From a checkpoint of a small transformer trained on Wikipedia.
Size: 16 layers, width 256, vocabulary 1024, 9.97M parameters.
Architecture: LayerNorm before each block, rotary positions, no biases in attention or MLP, untied embeddings, normalized queries and keys, gated attention, value residuals, capped logits.
Training: a variant of Muon for these matrices, 679M tokens, 5177 steps.
Each number is 500 + 25 x the weight over its row's rms, rounded and kept within 0 to 999. Layers, rows and columns count from 0. Numbers have three digits each. The size before them is the row's rms in percent of the matrix's.

# up: layer 12 MLP up, 768x256, rms 0.126, rows 125-171, columns 0-63
# down: layer 12 MLP down (transposed), 768x256, rms 0.125, rows 125-170, columns 0-63
up125 094:477515481523548495510458529548509480543513473497529469491481461518516528459483531482486542508480518497501470487542487492489495465483546521448518486499546452536534495499505501519494496514510507
down125 098:478518463472524483544469472485536477476469524511503509458476533550504489506486480463451501524481482470492492485522509483500473510478493484473519499508518515482556501491469503504495513487479512
up126 100:516537480468519505493519473491478420473506524526469454504496527476483458508464507517497509488506538458493482529502515502501474513475552469537483486509534511492509502520524477509484506495550501
down126 097:501469527514566524507474510510529484480548523490485491520480472521545498493498475528489515527531491490524443520503497519515490527513455496488549465498516483513495489495481515552445520502507525
up127 097:503467486485517559476463479515484493529487509528468499534517540478511516529509520535475524523515482492522519490450489474501517551503487454501475504546466482489466503511550519516518492500557537
down127 095:502498513499499464490498537532486501470472508513520484582533511473499493501478539527539515478514524501489542486515477487534515555510507493443454473483499481500547522492481503496513483524487461
up128 104:477502518504524465539475461461465529521440487484513537533483468502493522508489456542449510543472485472523517473471514518496508521458515480499543490539507471549493518496516497522542501479449482
down128 101:501487479509502509490514546485493501494467521529546491488505507481499482529477530521493491493554433467507488495477485499501499509465484516453530469527526493491495496522535457502556542464510533
up129 098:487478491465512524506517516572491445522470460515455493516484472498518490500462523525491501512477515492493511511450516500463482443490516475503474496430514495526476486476502524493498481511524469
down129 095:472483520499515498505466540543446486467506479499452507499486463537488509545525496520504537509547464484526535523487524529533523497478472525495492457489510469500493473481464532576502483461511523
up130 095:520500463503502526505519453524548468501507510490475480495513446487483515527471515498505511529456475500533505468489514469468527500459508518497485484486506516537474495488464499513506486524508482
down130 099:542498503514472518514482551508484508503493475473541492508525500515502502528500506461542539515577495512487503457491505497513515474503531522460512492513505478521511507509521500508491478506494500
up131 106:488476516516496504499508567483527523470488488472493466467484513534507533488518478512504471477467513513492508471496450491521500458508522528550492485485518480526528503499522488540525523524529500
down131 102:498438528516505548511496471450485499485491516444496489470499510483498498527468474476506490487526536518501505458523506514507458485490531485512463483448523526477498458471510469519531505494485518
up132 100:492501498489461466531502539488471477491522481543473522524512528531535517478487537492480480498512486477479497549518483492503508484487511490467496484517512448550517574481521476465502501511509502
down132 100:549548506475575528507571468453514500469500479461504509509488425497498553519484471501507530523501444517520505501501486459490517489484525484557509475501518512494487508545443504494476545513457507
up133 100:518498463496505509506495458497457479503479489484489469473485511528483494513546535539498490486516480495490481500497535508485540513485488532504498528476499538509496459487490502545503482502514502
down133 099:516515490443504494513492456495506508498517473507493472513525454504533477517501491509540538494498463510486476490529467504487511532531501514525559537505484535483507488470465503524474476463474462
up134 100:511512490498477473499508527518551459540536491508470505521478485454512511462491512517471467516502425526471510492532483540529508506558533473473481491509487462543521514478498533491505528514456505
down134 100:495503512482459547430492503504491479500497502483479460525521542528507507509487455540468500542463515478490509487488465493518516503485562484509463507530546517478528495513543498492544524518484562
up135 101:549486540502509500510541473513495518501522535528451500475516501483545480485450458447476532467506524505489533489521493491498515533477455479490568514468520474480495540510526479502476493502496448
down135 098:504548505468551460476451457482550486532487473480544474506518498502535524520495505508491496475515529528496481472479519506504461515471516487495510466513508496518537512497474503507495529486457478
up136 101:522520467488510508535503478500461513470494502510522510498502516534456527514542468535473478524475510489519545496465540510484513499511483518489498473509493483480546517484532486493520525498514517
down136 102:483496530493532493510494516529447519527474499481484471514493503487492514482500515468504510479536466487523537489519485516487513516475496502494516522494503447500522495538455514499476515524481533
up137 100:523541510487511519528514496494445517503526560511482529478531495503506505534513479486501510472487493545504520488485520471493505484495470508541517501462489473515546473477501521551454532515542513
down137 105:516542493474495510474504519506492480451465518494479506533517495560526498493516492500506468481510532494493494476516502479490492509495557505520507531456527492483485504515511560500495466476492511
up138 101:475511539454511428492526502514467499502435483487523503521510500480472510512513535511513506481536502491519507495493527497474532490500532461535492514475499527465477484470523482560465562494511494
down138 097:494498482543446503496484484473512487497504477485497498489535463518504469576475490504534474455517481511532489507505499521531520520488498465484507507505457493518499495504513494539444527477452474
up139 093:492493507447493514483492477476511502509522492482489525521480457507477525528529505471512526455496460500481535487530514496523479449486481511461498455464525486504450505488501551528506543476513487
down139 099:530497530504510507499483483478507498464485464492515496505521436551509536504493502543461511479477546533490514520469466531480506489480497517532484533512513490521488490541513464488464455542472504
up140 101:499499504463527499510477497516465482506479473429464535500514492506498482527552483493488471502458507497475510495504514488507472526537453530497498555509507527503534470540481513536492519509497522
down140 098:534451512483485518555513494547520544454496494546544513546501473505541453505483454492557503520547526496498470485497467477522422508490479489516466498490485502505498558522505462489484497484498492
up141 100:498501520513507510501532509468504463502475485502488466482495510490466486495513516513468507468531482505490483515530495491477503455478525543513510505437536466487555481462458490460474521490534501
down141 101:477448442506488529478531511474546449509520486528509525528509507422487488482498478511516460519486471524482514512507510502537500499476475483531481472525482502523501519518513497473512489491534482
up142 107:483507531505514517520487483509492484547499500488483488471530500500463524447563543506480503514489522534507492497492490492497490533470554489486516519535472514533510530520528473507466492532494512
down142 102:485461485476544478528468502518521511454452490473506515488509490507505514538506483510486464447507492489506498500543509500457412479488517519508515544467517437500534486474535490500524483511489484
up143 089:484517516465505503493556470521467541481532497499493536486482542531514525489541451510468481494497491469498507506511510483531499498509525484494495462485486510534501492492475531475479494551483517
down143 095:483497513509516515512462503490498479510479443505517515484501526473498530532510533534507492527538434539517463478488529508497535496433499495500513520549482495531503512528541520493520415485513511
up144 097:521523507503497535533481498539495484496473471516566479490490520492537524484504504495513504538531482459469501457496491442478493484510515545513499487474525499516503532497465554530513507476522542
down144 096:493489483497513515489482541465532495483543513495535466563482459548519504514459439496511469482521514492490445491474504520512513519500513530487515524466515521504526532486502513485487525526491538
up145 093:505502489495485532487495506517534526495499534504489498559482523544511525528519528494518534497513503492541478492519500515468470472494496518495486502507497544520545487490527518449496502531497477
down145 097:480504566521481535526527547512471454491537443543527487515479535482525513503513522487495514519578488467473492519507489502511493482496498487514507480501481477514487504513497508570522524501500481
up146 102:490518442502493473461537502515505502569471502473506463478516528498478502441519492514495470551483482525472512472470493454450497485500475540489465496506529508500526489508529531529522510543513537
down146 097:504486497513467527509490511495485500486507503518446511442523543486506474536476509516471547480541488505494458538492529543512477475503489488499484467525479476465508485439483493539564508478487475
up147 105:464515495526489533512518492502489475497476552528518492529496510550503491530500567459490573463494530527501492483476532499490528539505528472523487518496498448497438504513523539521520507477491485
down147 105:549549514491487464463488506523518513487504471511526510515454463477480506510486489513477527501441501494526510474496483476467489484521520528467522522485505496495507510499506472516509519506518466
up148 107:513471510531502511505528482485497476512466473467526464518469480515537461458487516493532493482485490511482524477501469524511505481497509530461515489531519480471472503483515470519475523483474487
down148 103:529488557498488572531484522516507511516492478539500490541530440499510467468502484530537505474493522468502508481480489475508529493539495513503472501472489510522552514501485502509563560482498511
up149 099:461458499443510514504472489487552519508472471446501518475516454513534511497485485487506526517509505463531473435533485511536501547454501484523520521480523471466497493471508518485505495507527533
down149 097:488525507505521464502535491494504520533495523518505497495516525539534485491513513493495484494535492472482526522483513491526479485547468472467471491458553549465487473481510486522486485480460493
up150 100:538525520516510489464514481476551532517454485490538497480521494495462502505461492548481507518493479525529487484499528465502499485485481530513484515516519491513499453469507519482536546488501495
down150 103:501507500525490467469482471525518501507481528443482518505504495424535478492511509503499490481512500481528482518503497538459468504489503456510504537525505518462511510474483455513476511498508531
up151 096:421466485506482483516473516513527526502488466458532463469432487497521476501568507545464516502497517473483475505488474503531488479516536473469493496540489491531490490480462504479515497511489474
down151 092:477489483513466474472517510493524512466526489485473468462500443479526526517490464478519521475595511503491579480518482545532509509456505458469464523500494501470495495510515469474497478500519479
up152 104:468480497465473503529511506572510536528469489521498537486490512461515474494490504451469504514481472507467499490541501506559475488504458535461533510488535495502547481487537506501502531490507478
down152 103:538455511509559485489450500531496467519501512520508485529527471500485545511479479518492521506527498492498501528556503492494536502507514519503503526511518463499482501480466511479486511467465460
up153 107:477488465504507522513514493534493500493481480451475519516491496533499523509494454530434540487475495475498464496487512494500504476498525503572471494507496465537492465496509491471475483459471476
down153 097:522511498555482495526486497477542496526486507483533492480503452487491527524477459485528517503531497529495494516539517515445486545502492491504499513526477471447516475505475509516483532446537481
up154 109:516497521546470503456504544487495464514468452478463545471501509485493496459487518501482532552510504464478473494499502549531526538511511508513482504506481509496488523521471512488516483459495487
down154 108:498518502463544539522483532467472497508484489512484502497578534536510520522487518492499502504512466540519541488519490510524480508519508545486492490474512519528470477497458514526482500513490514
up155 097:499487536522459443490501548530478490485526492460419501514496516495527478501472485482525527503496476501468501518489513487490482479513486485520485481502470548459548508481482481485491504512514561
down155 098:529526494476459517464509528477493522456471524499536523479496550491470445519481495502493487469452488502481507508544490508461554526471422481470462488505458505456480506532506545540500519516531494
up156 102:497506504464544493460469478502456499517508465536520508477500519472508466475486496492494471517500542480486475474511506518547488485484496491475471545505502530520497519541508563489517488481504504
down156 101:503533499506560490537504503508486498508496543506482484478483512507516515519484529495516519516500496504482520534526474515460497532432442495482502531513493504472485467489511507521504516517532528
up157 095:490499483505500472482472543498510500489507514495485556515505500522515484500524502486489513494486534529486523504445529488508543541514542469493480533500533481517533512533485475471496468520534445
down157 098:454441499480502503492452475498522520519502482512498471442523520470480497536476494473479518502520474522473512477492508541482525469489481491473504502481507505520503497504524511466513494496537539
up158 107:494430506505484471514505486479502518463541521536451516542505440479524503469468509497491468487531453459514528485491529487524555488508486501512480471500474548505542512498516483504467499489511487
down158 104:501493525523540474500506512492548521505491518503490487509490475527484482455508491511495493492526491483499495492475505522485506531526486505457505520493488465496498543515483507526529521486516477
up159 098:486497480453493489523554490518498487504468448483458501531503468504470528526494478427492477501462496472488515519536533505473509515563516483484496496477490533499473524508471520508475502472543522
down159 096:504480490534478503479465511516520446488493435491498513514498533531522484493476506509512520522498512477520481511450507537489483457507476490473467504507496539502525460501509484505477516514490478
up160 092:525509515504492470487504514515545499512495497480470502545511534544495435485509493505494480477495532476487492495518495507542453458488489513515501512518492527523437523515476489466476532484457485
down160 099:486501464483499509487521503486504508513530536548490502541459503500500511520437461529513520495523521476495490466485471510449536551502509491494478532526514500491531516510495454482485536531481530
up161 102:493563483495508513459501474510470492515554477516519500524462543512514513481488476482464480530474504485554498519534472512485452521482523482490484519473509492528535535499508501524505468521468502
down161 104:471482494478484499494480545487471498514502503499515520509574515504529562526550470502521474492477474518487488497519483510500459498458511538503443480510479534456471506485519483484471511472512508
up162 103:498480518507485488463547472528511497510491492441496492521481532447471457513508474550566548545452471524496505516515492492484506512501491477499514490500489451501495494488466491472537494531532508
down162 102:489517518477524480484555512513527485545498476540508523529497525499546489518507523482487471515460542504489510507488493486513481478509517475514522483484454521469504516482502415449488487531497469
up163 110:467468505510519491504525499492481500512464540492493472480457557528454523487497501482523493524516473481502494490452501447491516472506513478490513500519464507462498538528500492550526478466467507
down163 106:480522528476506483488509495520497505480485536494503501500498521485479506469478489491492486535521537432489505492529524513491489491515477521538529488528477509472477492520501494532486471487528530
up164 102:532471495485525498487519502489493514548476477475518487486518497510504445516471491529536533530489522489504512510511486514480517495496492468493514477511519514466478496500537499538527520446514479
down164 102:527483470523512516499464509483516514500519486483475534504544466518474502465490454488487499466487497469485531482546507487468491476547521528522495470502468485499490495503531500492509480462520533
up165 101:477494557487484476503480481501514509555491507526530485500487501490472571534490472504545489497527513503482495516528530537522538459536467511546514495516512522530490461506512489471497485510518498
down165 100:532518547534481534538477518501478452499497439494476457492511517461502482479575490516506495535503496472470470481496491491505549510470519529502496457538466530423505496544558506494508524464511492
up166 101:515533493501537492517536536516495470512505509496471492484475501529494520538568467480438509478519542495512490510485503506486517473532506538523520505430556504515483494560533491474487527541478492
down166 101:480521526556500500533487528493482475507467503495506472524446516519532511489502476476497497483548500489464491536531500457486470479509488490534496534526514492487557494501467481502523508518480496
up167 098:501498499503506496528553465544483567498480470493478503463516511529497504537516476493469524514493480465458515462487469509493483466546477499503520542567493526506470510459542513504477505540487511
down167 098:451501534437485496473459474535471501498508516534517516498489534547531578493514567484464516502517484491529495509485475480520472482476507472502523531483514510486527468507507483511500513558523555
up168 100:492476511512473476510464523495528487504515502467454529516491496481492515522524525498538441568487528460475488507480467532517534496521513478511477513477486528546503522483499517504531536465523495
down168 103:516510449506511489460505465461508488504525497496490530474525548523485522485489495484502460534434499480497496507511461500501533458487505440497522516496515454484510534503486476533478460550521545
up169 104:479526481442502547477475470493495466483476525492449535531487485477477521496496476509518461552499494448510483520482518473524499460491479505518519500510488478533492516496475505497478502486523490
down169 102:477524480500517484486529499483471543519490499487465478486470486537561533519460535496492512506417517508534511476512490501531478518493534504518474540519525467468506494477479456451505511479534512
up170 104:511466483472494539491500475541517526500504476465491513519556494564481485457485432481541495484482502454487445517498472478486487491499528530534517485495473495478519464477515532486493504526502510
down170 099:469546481499552457493448502463533486524479505468535537506502464535511541486494491527513523519547507487466487471499486572513477496477521464483477513539523487486461545493488528525450502474529466
up171 096:463541499455463509544493538477508484520555503516494483503506499516511486525531497548534540489525520507490509469492474527464520450490504521563543478479488492488468513481469485473530495494484469